{
  "n_layer": 16,
  "d_model": 256,
  "n_head": 8,
  "n_kv_head": 8,
  "head_dim": 32,
  "d_mlp": 1024,
  "vocab_size": 2048,
  "activation": "swiglu",
  "norm": "rmsnorm",
  "norm_place": "pre",
  "norm_eps": 1e-05,
  "positions": "rope",
  "rope_base": 22400.0,
  "rope_fraction": 1.0,
  "qk_norm": false,
  "attn_scale": 0.177,
  "bias": "all",
  "tie_embeddings": false,
  "parallel_block": true,
  "extras": ["capped logits"],
  "init": "normal",
  "init_std_qkv": 0.0392,
  "init_std_o": 0.00693,
  "init_std_up": 0.0392,
  "init_std_down": 0.00693,
  "optimizer": "muon",
  "lr": 0.0122,
  "lr_mult_qkv": 0.4,
  "beta1": 0.93,
  "lr_head": 0.00795,
  "grad_clip": 2.0,
  "warmup_steps": 200,
  "schedule": "wsd",
  "decay_fraction": 0.933,
  "decay_shape": "pow",
  "final_lr_fraction": 0.1,
  "batch_tokens": 131072,
  "seq_len": 256,
  "doc_mask": true,
  "train_tokens": 877100000,
  "steps": 6692,
  "dataset": "wikipedia_en"
}
Each number is 128 + 24 x the weight over its row's rms, rounded and kept within 0 to 255. Layers, rows and columns count from 0. Numbers have three digits each. The size before them is the row's rms in percent of the matrix's.

# up: layer 2 MLP up, 1024x256, rms 0.0917, rows 662-678, columns 128-255
# down: layer 2 MLP down (transposed), 1024x256, rms 0.022, rows 662-677, columns 128-255
# gate: layer 2 MLP gate, 1024x256, rms 0.0905, rows 663-678, columns 128-255
up662 099:165157144122119142135103127108126089167156151109133123108113135121114129148142140145162163203110104155088134084158093129105161147115139123139133142140114113118148159187143134108134163113179144109166112141133117099122108110084162166121108120109113078126126108121156149130150071129107156143123104124141096136087119129128131133125116116157126149154142128140154132125123158086157157155170
down662 096:100087137176122159154138130125103144140155112098150137158096116095104125110134081112144095152100152166166135135146106095183140129159132133123119136088118146110142111076151115109127108140107117107129085164140125099117169111143117097148132164157102116172169099150145132135129128114116135150093156127137129113143113136143121078141141082137150134156147109129122166159114102104131164068141
gate663 104:140085120144139143104111170130117119132134140154178092176136142116138068125137130110099125152111092106162154104145143133117134145120111122091135113127178083146087145119132136126089117127138127124093097112112164121144182106125122142062127137133163131174139108110141123133141130115140133111113147117140162152144106132147150185163104125083125078160116128148091098157169119109131104145136
up663 100:159124166125131142140131138120116151125116131156145098154112126096129118098133092096102126123144154130100150166113095136135130136142096132145067116114123120121118113166110140118117113152162143131143126158087126134152086154140116094154163139113124107115120126113136115128074166136088121099122122140148097115148147131120163136131106164071125130152151120150072159159138165091078148151106
down663 096:121149119146113148160142132131141123130165131115103087165145147102141150149140140124151153144103090120134134118118093158173123122127109149069129128142125140094168139138166073098153083142095095113139164122126157143114138142125121119126163150117137141096057092104118137137112076131141116136128151100164181136130116120126126164155113143115138099142092102113091113126114138080118108107133
gate664 099:156095149113160126120155146133133136138114092170141166143128149106081125126081170076099137134110133085122160133138136126153151180109145167129117089137113152136108127097094132137130124110113114089111146166163149149139159113141162132125151101105178119125104127157110100155104137142125131074149128146136160125156116091131123106139122160117140121158109117133096140148119151152107088129093
up664 097:092100099129108146134119149148142162117147134151131145080089139139155154135102096160129117162146136102137127108120097137155150089122123116130121090155152108141126165108138131123135167146125171150134120103168111136116129139094116171101130113121107133121141143155153140117095144147087150069158091132123156144098129127064112120089098125137109169111113124177155170127131189114099139108112
down664 096:129125123130096138123106109125099112120130075121134111111114134151109073127195117111147079110131138112120117161126119173104141062149137138152150122128090121161137113162124121145132156143121104171106082143113143121130082140159138139103146118152153133133131156149121184146113156097151121101120110135130180118128129139155145184141126092159123131153135093143174152114177129087119139147117
gate665 099:149137146149119111167110042128112128156138115083141155105139116140121134160101145114134116132097146134137134143132132147130163099118157114156137137114167136134145112156139110103120113113138156118131163108120077176086090173182101145155108126128114147120119133155184141116120132104133088130125113157125134157130115144138113118105174146109144084126111160096149119140134136118096131133115
up665 101:113079118111133184107113124122121110137089158191124128109150112110147136073117086148122122169112146104122135117128103140135140160123147156130128128109130180118132087122111139164143140123200123134161169158089141146110143134144113131100137147122097141141124148093122101112124117108123121163157158107155103113129090123115132151117117146171127098130152130144155157137156145098123181156114
down665 106:092105146092104124136138118153158110129114133166125145128110128093125173088141102153125116146131136109116095094104099094143138136081126121132123156151125171071118099133134171172121107097112103120142116114140130115097157126140137107113147142134101116131131120141092137147128100112105183111180140109061163127115135170099139144087092116209124144110169119143100128117136134132134131143159
gate666 103:147110154138141108164159134133172147133108128123075135108094117102172132111137074143140135139170059088156109106122136085114142067132110067087109136150126121141129131153110127123153103127090152135135158111118143122123130154110146137151125091124156153130074138148147158113131131102153119131096115117152121160149150127085076124130130161127106116117100120122133072120098097057147138141087
up666 107:114120127160097127135127107125133092121086120131140149118139124176090112114085117117078147117095094180122151124104149138139165137121148174125133146132104149133140120137135125086119102138138113100121131140056101126137123143160103141105120148148130147117122108132143044143167080160152102133095116135119162087141146107140127140101105089140163101108142114124154153085148109148118130107137
down666 102:143141125142122130098129131103104095149177158104139109105112164122120114137139127082119149121170162125124155102059091163137128118146135106108130158107115136146099141123109120164138176129106126171136130167128164146142206099141103162173147082120124109108141150116156127119147140154123136112151094139103116082164115106134148126109119142135135140110102159169105096161112109162103095130140
gate667 106:093136112134114147106149124113128145114122115148117140135109156108136115157125173139136166126104105115126103125075129149123132114164152153094193096154153144118151081099131106122075117133146156151121102137130116117146123111137152130114090171099130173137134111090116138096161146136160161166149071140141159135098115178151137094119101130083165194133103106122147150123170173124144127128110
up667 104:113173120132106133101137124135106121147130090147166144113109147116092140127114118109183157150105096104067144146116127102137142149125129118149114154144101162136131097127107144127104111097136061175183148115109120136166128089082120087087151160139117140109119123166090093129133081146127118135135130143099112081126129146119127117124134147115112157163156141134118151150144155153101122156130
down667 103:120137109153105135137103125130121152101126178115129138097136116122105119100164096125120134119107144138093148112089102142169147122129182144110180126126113121085105128156137102098128105080136076119132107109147126084104089120160130141123138176131154165117149148143096093151070135147160151135119119114120121110096117157158197077136169137133102206104168117140121098112086161128111146111122
gate668 101:128109138114106162106159144117149146125126142079084098081157146140126099101083102151123088106132124174143133126113129152143145107145183117159136144111138138121094136097172125167131113105127095135138117155134150170126151162115101126124108117105151152097116137130175144139137129154129149155130077101115152125118126128130077161145139111131063120108170130122144118126079140084124102100120
up668 097:134121127177136169143141138177169161115145142138148135139108127094088094147123166166127108125116126070155143123091113168126165129090166114101177126170161135117136096099132109125056141145109153140140115122121104158124088136117135148120100122150092106122140115129116099170131114070140105104143110101114115163148063085123159129139153117113137101128159132114158107118160104128114113133133
down668 097:141148105129132138119162135161168119119103152126132112170130168179140116173089155089138082094130090124122123096113110145145170137140140150109140109152122140124116104135143053143079127148109138142130122147114098118090129125145105099090072149116159115120111115136103151092162104131107127152141149137157124133135174075105083123133119111119149112117155097081176118117102139120136116211121
gate669 098:158122151117163163181130095132133118130119119121163155137123172102138123107176137172121121097126160141146141127153120079110123148115154139159137154127139121158086124126114147150110115070162085126077147101132098166118141142156171090162133130125147141121134135143140099146167100183108112135106083141121149178147136081119130168133127122097071124141174169160077143126125120150121066106106
up669 103:059142123111139095092101124151163116145141156130119113182136136103118148092133131111146107199165149108143114094155138121120163129133114093154147113140115129109113144119106152091140131126134157163120120121105139086140115146068134129115133110106124161141146109102122160159159136111163140099125098120123095131132161153109119121141162118120153102124149132097140136102120104127153152159153
down669 100:143071136112142104100142182118130121140167135162136151124143153120144151102106147108129120151132111157093086114151105180120132143130098101173150106146092149131103104120110099112153150112097093091150121129143140152151147126098085129081107159103129146102129156119171161106103153104140114145128158183134117138139124084119092137112167098127154134133112117099155147140132132129122105104133
gate670 090:128093143138164090144128139099122118155116079134114101125146120144134113111086138156107131103112142148105138163104121104154133139141113079107142128103117160113095157113127146136155139153108104132174109128133171129106127138105139132139132135121163118112123110147143128120108151134086131117129113153105162136102138138077122134136124171138083164171136115167144175143097138134115088146163
up670 097:126123116168109175204146142143086091121151109134183117119150116143103099132091166133108127129141145155145118093134136122109117158143140144135128163114127116186154146067111155141168134123098171141136153139126115158144122128134122136155124122115105113118130138132109148144124103105155106142152122094101123137107155121126133086119130145157131160127158146130129110134147127100148130165110
down670 092:122097126165122138128108079148147086155153127103111105137101124102139133097197125107148132091111132177133129137152134124153149065089154136124140142112108142102144126134113100136131099113156122147116129145130138091123121100132153134094144114160143173120120116104123108130089168195134115130129113107130157143136140133161106093109115145113135131126100120139164145108164084119164169094116
gate671 093:134128156084138127176150149156113148105150123126144141112096083114143185156121130143103134176078132095106147110122126141121120137168114159096125119111128134164190107140114130096125160113133116117116146134131151164111156127117148135117139096139106135119168142122125130150122141125113127151139154115110123116125127154115102118130110113151096112098087145076089100117185111124140090091083
up671 102:132114080087135127144127091168103134120125140142130175151120143097147175124120145134123101114098110136139062085146149092151150154130134103136190127159152173133163128141141170097154129116140135114161152168112090174120133159105102142160135117170088172149140112119171160146091151112161090149136106111111125126106152080151135114127132121112130090098106181112139114130148129104098137133086
down671 096:111076088103149094139142095180123060139138124097120099139144124109103142081113145113109131133141140112124087116138113128188120126103122099144160142106150140134126108159138195108118122154110148121150138175146131162076149125119058070106127160185150153126135124130138153115112150135103134098099139122123156111145140109110133140097128111119123135151137157140158145148166105118111124059115
gate672 092:149132135134204146134129071168154106174148145129103102139118087121126154133130136122146137159129129149103100121097104106150115164178129135142124142106143196136128145132149131116156136114076104153119136105146132124139118116123138175139117140134107134099131156150115132139136097149154137134171151122120208145110154126144120096143128158161081123158107125107119114080174131107129098169158
up672 096:108140110155168137127123152132153145109143143104061120184148099099158153126121092151128162140179126121145109081109122093134165137135155131095119114128103122116133139131154134113125183106122151131112121124115169128136120153157138149134145119122126126151125113119155179093142139138129172096138080120102126153106122130135101143152117135131161123151143142093152118127148116163092106154146
down672 096:147106108100112158151096161093130166159143107116122143137156114056139132117128145112147153147148136110138080121122089157160120124121121163127111131094102132141143170125152116105082112131140125139126119143124175140106144158099090156145159109128143147136152169144189175073096115092142116144111146121124152158108123165156137125147133110143129145126127143167129139151133106174126136153114
gate673 099:120113104077132135079167119114129129064121137091107084121103139108111084127178129144152134104131147088123133084134100153135146089112138130145134091126128108117107155037125103123101138104111149146096130112131139111107170157137118133149108120130101158128145124124135084165089152195126141123157149159102133096122110149125111126119099141121113106175108134116158096104143115131142101153121
up673 096:104116122124153160162115145135113113107078128142088143182116135126114081121137126176153077105126105132105138158138110121133084150129082130072068130097137098114116136118141164156116171094167137113113152121123163151168143143110155122133142134122127137146146118154140180083103127144106117108066143143088110136128143143144145111126164129089103085125114171178127091100094116123097138134125
down673 097:136119122167116141155129132142145133172132104143121128134113113067137085114107110129108174144141176126186130142165161159123130074130075145119158127093156184179118126131164164154120133140128148110120197149105107133126142113151114154128148130171160119132158155154102138111104094102096113170127113110144125113128133125144130169152145115121113104123131112084115184118146168149171179127140
gate674 107:141115127134122149127147141138102115139167140140126129085091122096154095156143118102160102131134103101132130096126134128180125101132138136148174109131130165158078098115155154147087143092101188117149098149081129154144122089134117142159150117113120119122104112134131115089140149129088112168104139118134130163142089139172183124149102144137127154119146139146167103136170088100148122124098
up674 112:110163121158139132157145136128123109141093161095163158108118078129148101139136154135164087126079134120115133133113111135095120088153143085118109105115170090131161103155121118159147162133106122102110155127108127153130097139096171144145137132123117189125147133120130111143094126126136123142108147167148103145133136104126168108081135115134091105135157150161142119175143169074117152135154
down674 108:112194137122155148199110120166080139136128142161157111123089101158124122146098128128117138166099135120112124110146144109082141108135096098134129105132138108127177149139143121154208165168168099117109117135143148133135133177114101186125122098116095126124130134140159083135106118136179138113143106178158082133133140150120113147163114129175122139147107118107140112120128137090133106166101
gate675 101:133156089145097144096120154156149103168142121137103105083087153149146077129138155146118111144127157105121143144134136121123151170111126123122143149109103166121140134089131177098112147136118154112113093174127149107120124143085150137147151132121144136123101164141119101120141141124147121089106092095153127158128124162108147133105139097093103110107087132109102101138155136089137163149119
up675 099:114139116147148166172107118162135135134108134113145110126117146128160124122104140124148118132151105152145108122113174111189097129085069088072131114164145161094084090125122150130128139114108148140104145130136123133114125165127125100107169129107128118136128117121098095085188129178140142146075125145076147200119109163098110142143156136109129128091159076130134133084111098126119096103101
down675 102:107114081157171148130092139143154115130099133140129167112087147125147164110186091123123112150124118112138105098140159124134138099118082108109094140153106110130171133143106066090107099128103166122128154126115123054141146114131138108138180117093127100130124125115102147131128135140099100151114090123077146100133139111109122115071151138131093140138116095114134112119148172097072092126103
gate676 108:134125095163146122157145117143159111138130131114117130106142111119091136117145134124155151116108122124106135154125129154107101146138148117133135171114144149154135118131079133096119104127126170129096146113166131136092158110101121113071087140114133111150075155148145121113125144171120046177116146116162159157127134108101147119159088090117150147124100112159147133137157094131111115097140
up676 112:124092116142143121164153156175079119157116114128090135153129119138099166135157113126094128147145153109154162088097109072144162108145178118067130096146138127149125131104148150090189124129155133126143159087132137111177133100119102126160136141122109148111103111114167150115118126122122141170060135159103125126100149119139136133190145155095146118151124093137104119098152150117101129149154
down676 107:128100119129178157150146140138051109118098125118134107118105150091116111110081135131075110113115124132119114111136106111149082129136121092142101149152098136135116118108121099101122143154139108090080143172093167099164136138152075132136176117148139100068123096147108161132125151126122153181139130167101104140105136140140135123125122121135164118156149137117128139121114156123143100101156
gate677 095:136122150119102034108145077152178146148137136106116118124131135101139100148163126105071133120089177136105083098132138115140125094105122115176102128148130119129171110120127131103145151169117110181163153128113136104104115148120124130089116144120137122131113151114142149126137156109142126109168114158189105109086113137084111135105131133124117163100129145115106114146058148107127092089102
up677 098:114108140154073131088104139148123105121084161126133127145114099106140105113095144136121127127124127155140154100145107142122099098146100145147066113066122126107115175117116129132132128141132150136153143125153088107120114114117117093155094129094152164111126098116173162144100155106149125147106134182211134143096152127148096123089146077121130160100119142134138144167104106120120117114128
down677 102:124125126117101116101167137158128135153116114125123156200118153107133125129137114170103121120140101124129133097130151111150104139103113146101064149116128120097135155113111172146096141124126147130151107140158112145096131123104169111120115172142157150110112105098137148162145097072108109105113089116146170171150147143095115131115125124076128153120121145168175181125103108072101137116107
gate678 092:135141118112070130096115089131159121129141162145141133135161142112087146103119137109136136167138071137126100148125121122158141162108141142101118185154160131120107144123129150160158090058127149179124143127121117108158122122140110159107128125164138132153149170155109099120119154130121115167157125091120158119122149127159140103124116126172118073144156153107116190125115113109143078133076
up678 092:116100100135148168177125146055131108108135112125128137117132118122109122168124123148108112133123154094113165109160094143146098133118123131156130103135125122152124150155140143128188111120122160169133147193137108157144127122145143116099136128108114130131161152162162116138107155147110112109155135112111091118129142146143103139112112166136139150130128094151157135134119108150157133125097